Weights of a small transformer language model.
Architecture: LayerNorm before each block, biases.
Each number is 128 + 24 x the weight over its row's rms, rounded and kept within 0 to 255. Layers, rows and columns count from 0. Numbers have three digits each. The size before them is the row's rms in percent of the matrix's.

# layer 2 MLP down (transposed), 2560x640, rms 0.00855, rows 539-564, columns 0-127
034:169125150116124147153158144097136127125131133148079115165138086103150164170136139119121113162130152133129143176155096148138129126159146093118113093144146114135126138130130112176148187159118150115133148136121130177138099101145111125104118134123119100089072132107183120132127138156131147123111130145123141144156141142104108172097132157105119123141109131120137102151132164130172093131145
033:163112120156110134128139126143155152132131119105103135172108116149125125126069129168090174116118157121142104111115104106130135094119129165126135131138146156126146107083116105151068149122162187133110139178121096160150132131157140089116066103099140155123121138155130134155141117148091094141147156113159118087121098136112110157142180147151121119160127139096141129123128118138096095115138
034:135110130126147087125120138154115108108140123109159095151129113083145101130141133117096117147093113123132142111086185082140168087122158176166126079116136117163135154141150139128134131100168118142136139115132109116124129146116114163125076123107125100146125151120121110080108122130073107126121130151148120120118119119145118142097146116122162140117147102109106133110113125123086163079090
039:141132102127135135119146138148082086132124098156164111074160102139115080145094128112166122155099124113127133153120169098120135112162162082136150124103142088066144093134176134079169120129125129166119114063078090134134173113153142177118135110146132150132118096117147136128127137125137137083143127157121183145138162118127124074117117124106117114108107133142122110109192089131137168176150
341:150142096130131194121120133102142121142095115133133118093109139131099139129128119171138149094128133126137101114152134121109102128145157128119142120158113122121100082123155130120095146144094138101164106116112128163162126120113104131161114128129117146147103132110099091198121059152127126120111148154110115171099138133132143127126143151139148120108135089174120136131147110151155094115120
035:174113137115159123160094121137093103086127125170108120132139112089095107139104177108127128162137130142123123123175137127107141143141114131077162138111172102105134102129136127107159136161066106135115141097144106144142078166126155141139133114124140141152080123125115141125151186163131135137142170127126107131176133099168145148096150163134103123079133122090143115090164123098097146141155
033:133095148130140134095127144126120157130140094122150167142144105133140109130121142142076156170091128149141136158134135097162156114127127149116131131069138151172124117137114172079120137127167103142115141129129117179141121094145131139147118126138146178084155133125154107140153129167163114161141168119120139151114159123120138108131115068140117129139119132147108171166149134101138158105150
034:113159072152141109129139134126120100142125133107128143112135080083143174119132156140148091124128156116147077146131155135116155132154098135117108149157147150169134146136131100117135154120154119087147109157136092140109135142136157121167151080113123182098092128109121125148097142139151100147120151150116124139134125118084156129101138125114162107168124158134128118136082124125123139155103
034:148143135137145158115146155173111105133127117147126142090146099156089127125123181124139111119141119091126105140120156107124094136113167115124072121158153137119140077095126119151132131099113149138123085149093140117114151139123114123140129127102153149146117161133135145164158134159103095107189120084142140124104103099120118115153127144125094163083142141123103143187156095111102094169104
034:117131135133149139098139154124126108162131128094122111117151194131105084139108126152117151125118135107128166145112099139161125108103107126123105092138115115095154152127139129121102114124127084116151132127116159113113142106167171133091098113166083116127128120131095144155120102116131106154155132091156120089166097098173096196163162170140089112131119101124136135150155115088128121169120
033:099132120120119127132155188131154110142075124105160115076111107094153098110178132159104052118152072146109130124107132165121152086082106144146119097134102128105102131129136158102168104118131148121092103137112148126121145133155121133088124110118139139166151105120158130190149112136145123142185094156101113140083143149127129129090120140111113111151185123162143157151123140111149156174118
034:161169138156176199140093104135126125136085114119129146131135104134141118161081133121093155147124158123096110173147120163123118137153115141131146142099122135118084162132167147144091147110147161124126188123119125108110153078170159098137137150103151167126121101155139128158135135137149133108103163104139150116108119084118113091117136114101121104150149128083136113116159089138113134120118
035:131112142114142138132105136093172084114177133165131138139127127183145171137143144110126109155092153115159139123160141155145111146150164129104177112134137167127104135150111129147118188131150119131134141136108130137127098106162102134128134175146144135122114148181102115086113098115149101112147134100089180144090121112155115132063111081116113114150139132084123118100113096134140165114126
034:135130201143063076089149163120144128083137137082139119134119130136102165127136149118088179130130092158118067122092137115131154100134114111127110118121155150182092107068134101100088126129115109131110144178113139150124139126111127108108107135161108116147121136143127125110080125123129118132153143105114070109142090148108113135113147136154083156101131117124130159143123179115138118147150
033:111116108153131155128125097109196112133135113143170143127183083155145128125135143119150149128116130115163153144133153091127132114147161128098108122180166144107103137114129116152143128161134138124109101115155097120125128111148111109125133159107137145110114129167136135142093102106082142146081118116132129113138121132124128082093118131138132089139100138122124127159148107118126158141146
033:163129125131101109140143159163138116130156121130142138153174107134152085096152111149097142143115122146168146123085146080113167099144145126111101120100096119114139069054127104116119106121142142149085086109103118161102152132165119127126096143138136127158118109143142155119117116139098131187179119153125148140157106154117086084117127118165171115113120117135150129089119122122099138129120
032:141116144132101111156142146120175134156092100125139134152137151153163092163161138152102116155102112126141136134144156147121104118140108092140160127114088111124105092118166129143155119122106097128142120123124142127140164102140087151143129134146135141115144128123127157164119153131108165128113131175117151176104176131115138128114119115095120142146138126139107142123109082127126143125146
035:129135135121140101121152158069096118151114110137154107087138135134159134136151159112129093129124137107146144130107145069108131116122118105136155120122131130125143130161158120092155087149151119172121122113106123097124125156154118123127145144177162107171171118130159116143165183130109103165129111124110129124142167162124120076117115147106129143105167116171110134088126130141092119113147
033:169106123128096100145111161160148126116171143089110114116139121155105125136140166120177141120110096154137125095171145123108115145142147196103134096114128123114127151165140140076124148107159138123117115122142112111162070146133115101105138113143088127145131117119091121092144131129125143087137163141107113147102157108165112108116103111141137159136166120122117178065130144119147154141091
034:115158116119080132094122169097160091140099126162092126079150112136142086150093116127143153139124095109096106113122164141091144130119122127133128153135112146080141126113147107145158103106143147134122117132115157093119111134128145140121145145157133081144162118110115137132092157126163161126163147194078099138132115133158138095107098138180113121116154112124137133075166153172116137131087
033:176122138143103091151128174145189064160119125107148132172093086103143119146128148152100135126125063143086112126111146103122170096079138150144110107126094134119148075131111135132159115129152139116127123110131117162103184108099159126146138130087139198136133112130172158137132162137126127136125087137131135096143154162107125159134131105142138125074132145137139166128123116143167130097146
044:088110088114130103150151106167125120164144111132131130104133114165154099085137150154146116160121113131134154151142148115098160117137122137150173133126162125088162114175132158130194115087096131151113127054128092142085146168132118139164151112139141142113144101115131156106135090113147096132134138151101109168147115123144112116091123128119130094093143078161101174101087111179086161104113
035:105168124116133156120139206122151121107150092154156130114178112142122108154090123107112134154105108109098091128076127111127130112151123107144037148142124125116123125109147091110091063152118159155137142116126121117113137137131146126159154124143159095152158123125143130114129128113115145163182139148136131119164102117140158078117126125121134107143117101125149099126177161121107108104120
035:129142108103108134089106133090170125119171119097116132135150139157164169089147138141108120129092141126141156142089136130183156147119107155163149130125136114130153116146085138133106160137168094100130168170124124194123117120118103097140107116121108164143131128130142132134119116150159106127115139161143115120185135132127145146086130128139117109133054114126119207144139145116127102162119
037:121092162140091100102124114108129109126135127098121131181094145153135119111122146118127173143165130175129153165119133136166117113120120164100140118171079142096130096128158153077099143134158092112066136139074133148161096146157138107141082147093106145165119130120137129158162087131140094131072118120135114124132106126109105117102113114162132136145091082131185143157104162138164158125170
035:098163161119104127095096159138163111108083171141133126103088159137120130148158132150157066134185106149132128130145183147139090130152138161134129158137081116129093154123106120145152116155107118154153139125100144152138176110093099115114180124126133113139141078138159121086107094123133133140122100123102126114118151141132117142082114147130111122083169137097129114106152127135146120117140
# layer 2 MLP up, 2560x640, rms 0.0119, rows 540-564, columns 0-127
037:164105139164150111094119141159120141129137084124135143061151128116141136138199148097132118116138086092152090183163113109173105152144133123117120136121131161165148107130091129097165107115138092172124151121135111119086115157086112154168150128132165116124126162132136145108126123145144138114091156153163140129091143138138150136113134142129129099152150130134114169149134143112103112092113
039:124109167142143154112092112105117136121103102119097168096137119116113106152120178134159129089118118129161146129131165149091103191135160109098173113118109171108132134112130122130103112126076117096133113090099104129142100113174138141152145117126114095124134115103147099134149120117127115116138106125122110161108160120099138122148092135097107077108149122145101171168120152165182176115124
045:124121129088106144159123094126148154111110186100092166225093122098150147134088131128118164119147156119129114105158144161133141124101120142112102161112152150148109126130128164119143106137136131116144117145121115128162129140070147111121099167141124139140129091122121131146148125155132116141122138131116106142129127150142137144137154146108160148109131135174133125139105140129158149100129
304:136149154141107123155127100135122144090159134115154077119167146111114120085112127106153151125128132158113119159098126160105148144125116100166139141132133156144123122101121122093105127116134087114122127111125126079122143139157128110081135123135143125114131118155168158112135155046093136143130155139179156104123094085137161118131142132124144173126104120127163109131110124104102129131133
036:126137141128116124100132134108161158096112082115099120149090144145126133107127117179132165143166122130120112135110109109168130101077147078112093104126144129104107121118150136155131099134150121100115138173163145127150175098051147141142107116125111126147152142115106116148140162147143121164108129131131128099148076109131092090117134116122139140145131126124122123109096128125149114133121
036:122149135118143161132160101130158100097092189141098098114119106134114097136181194146166101144131135117134120120151116136106137130161127132147143098145134155118185113118121135081146167120115123136153124137102095095116119135137115126136139153125156092140109118118109139142126127126131129135136130115115125132131151110126135126110154106126136124128148140178128094166125123124173104116146
037:133120168132146175159106123126122128105115129101082134152137151136117125125152096152121131118129121110136140109121103139129126149122115120122114116112132102070156112109109102129104121154153149118166105146166140144123119181126111094099097101128097173122139103132157145164115113161121123125131088170128148133110167126097109133168121149101107139110134135124107111169125110137103090156115
037:158154101142106131165145128098102115178108164185100151160115134118174138093131061109124096157080124121132133110117101127107188108109065107119143127126154153143092152119138113125156134153112100107129139138144136117146166121069121133080091182114158137086129159120150103092138137131124132124131109106139133139123173135138115147098087079145124098127115121117133170111129149103128115151115
036:168150148118142119148159127160126123148123039133145126152155110128177146128089162117102115123115102132143119106165146127174103128117144048132181168125158197113086134097132112129120125099066135129095115134139119125148128155096177137121129164129122101139156132159131149093144109142109109091158116100117123138152106144122174118131094156097073128122146140105130194093131143136120157109144
038:100098147106149139158102157135132110132125205178132133174112135122157163115114143102121113103125110148109140120154123120111148142122166114117160148128103121179138135094070115170109135132133138137155128135139123129123119123140117113119147104125123087122098191117119125108145104078147121136114143149159112168163098151126135137142089144125108134115097156123130140139117111136152125126142
038:150147129118097110118149134141144128037128103100093117146090146137130141106095146134104115122164130078162108127203137113136103090177155107106121113155122095132170128171112121112157185117150103153139100129132134155106097114039128111128134155133141113124126153123081150162139123149139150125082122132133116123076153124137158115136128136156123134137138118129127130123111175108122123156110
038:113149126147167123105151114144127108145104197100122128125103123153122127107143151120107086184133163124125128103158175134164116114110076119173133089161137118156183105100145139099141151129106148119098140130120142122115132118157133113147129130126116164137137119131157129165134114121137156146123160113172176131121141151119143117133150110100138153139091121136137121104176144125152127138174
038:085117153121116120136128117138139111157153140150136132094141102142141116157201172121166101155119137110095126103176085080160114118081173102125164161095116149142150117126087145146149114110101131123131144106146145114111148172136109103134145205165203067120103128139142160128145120153092122112114151155147157108148148171157138143130135179136133095093105130139139129113187188153085155061132
036:141124137149140129102167154140134124142097123120129164157115119135136119163090097126116107122095142144138147094145111144149120135123084105171122154099118185172138096111141138147131116128112156149117157141126191141123148163099106131110119122122143160151115109122113152137113129172123119109162144101103150135108115172116154133145149145038098158141141099142105166115135138131125073091164
036:129118149170142107126142111118135124175111228122132118140124147105109151140148127113164121079122138131125125125109127154108129161101079128150131122115147193126155134162121135107131119121107123115138131121092150144132152150065094119121133134141155136112126130090112132115128135165129123127116144078112112148131137146125139133126148094123108101120124137098109121172124128141141111106123
035:135152143075120123217114142139114120112110197073137093143114106113144136110120094105164151113091101135096136115108154129100139162159128101155097102154123094108131136118138115062146179119183170101142105138115115128134131124153151128090111193129119149147132164113121139139117145141145110107114133084130119101131106108132125131125133054137122137115112117130155099151092114137156133116109
044:108108123092130149082129077127156144138115206126136108142117100123119118115119173118142126121098152152114115123141139116116155127086118153124114147128094146167086121056117141144135108099105124120132106148102153111162136119048141146132102157138112061148097138130140126151118129121132134129149094093129087146142076136133173127129118146155141125133129134124144070119131148115202120111138
039:114072123134143150097120137131133147119088157129160102119156117124098151127116127132113125113140144136117097138083180097201124110109082175148127084115122112174090151098151134114106122121107117149124148104090125133132130156099109155159136096111115130132133107143132110124147124118145119168135151144158137142133116121123153121140144134080098144113103143139124135127110116136146168081118
038:125122121151152139109104102138129149086126167121139109153100123113160133118151114095147165110113126105142123131129123119160126117055160141134130088121146109157115139083124158122109153140131136124095119128113117153130139094027112129152133138150121122158130120148120136126115121122174155129075141116166142133145103136145158125155148095123123133168122116117131112120104107101157198124124
037:117120108126098107139126095111104104130119140153109116117112146075089161137168125131161155099142116088099148148151115124118149173110078072107085124105120124131139136120131100104131137149120147091149114131112122119156172110110109105118148183100107119126143146117090119108171141107136124156131124154094139090130146110147115147143132064173095133125109142116124131144110106106149140167137
054:129132122128138158113113120110112139092115185145139132175138139123126163139122121145141140121146132150102107134098121143119133142102153177122101120143086140156105119108121132117122129122116117121124118171073145132154135115102119140127134149120095151118129124130124129160106112140121155138118125083145108142164126137118097147144122137123115165133133153122117068145110134117155090151130
040:112094120139181143135107116135133153163098142110104137158108129113147125148152098108129145131144115154125142134169147101099132133069115131114154099119159158155175111148093149133118172152156126139145147107178142134114118138079125098152121120163138125166127132105122135145174146127134140089107140121127150159090135142164146127149161097127139127200124111127109131138085147123180151107136
036:159179116132152126093168146139129134157062144148130139089105128142095117136146089158134114112115150135145080114155156124158125114112138150111120136089124118128152118037188124107136154119056119146103119096055165128131151176097172126121127118145141122151136125119144120114137135128114137136110113098124149155146138101135104143143126149085095155168130143174111123127123089147188138112114
043:144133139095108113168124143119161112185135130128114148087131132121144140132200123140124078106097146130101115127114153148135138151136161113151126145118119177119134144117078108157158173091108151170170141158123143146118139117138138115156097135120154119143139140095085166126122156162119113108163106149118132129090124126089092130144110158119138133157167161135123110115140128113167059120130
036:142185116104124071107194112108111144140146096141147125142124133107164132118071135093154124121164137117047137125130140093155159101134150085125123068136135102118124122105163145152127103121118130099136109111146127125125132115110157098113124155135124103124109149142156124138153131117116110131134139158159174116140091116127138118139178164181158140127113123150150132104149132129112100169147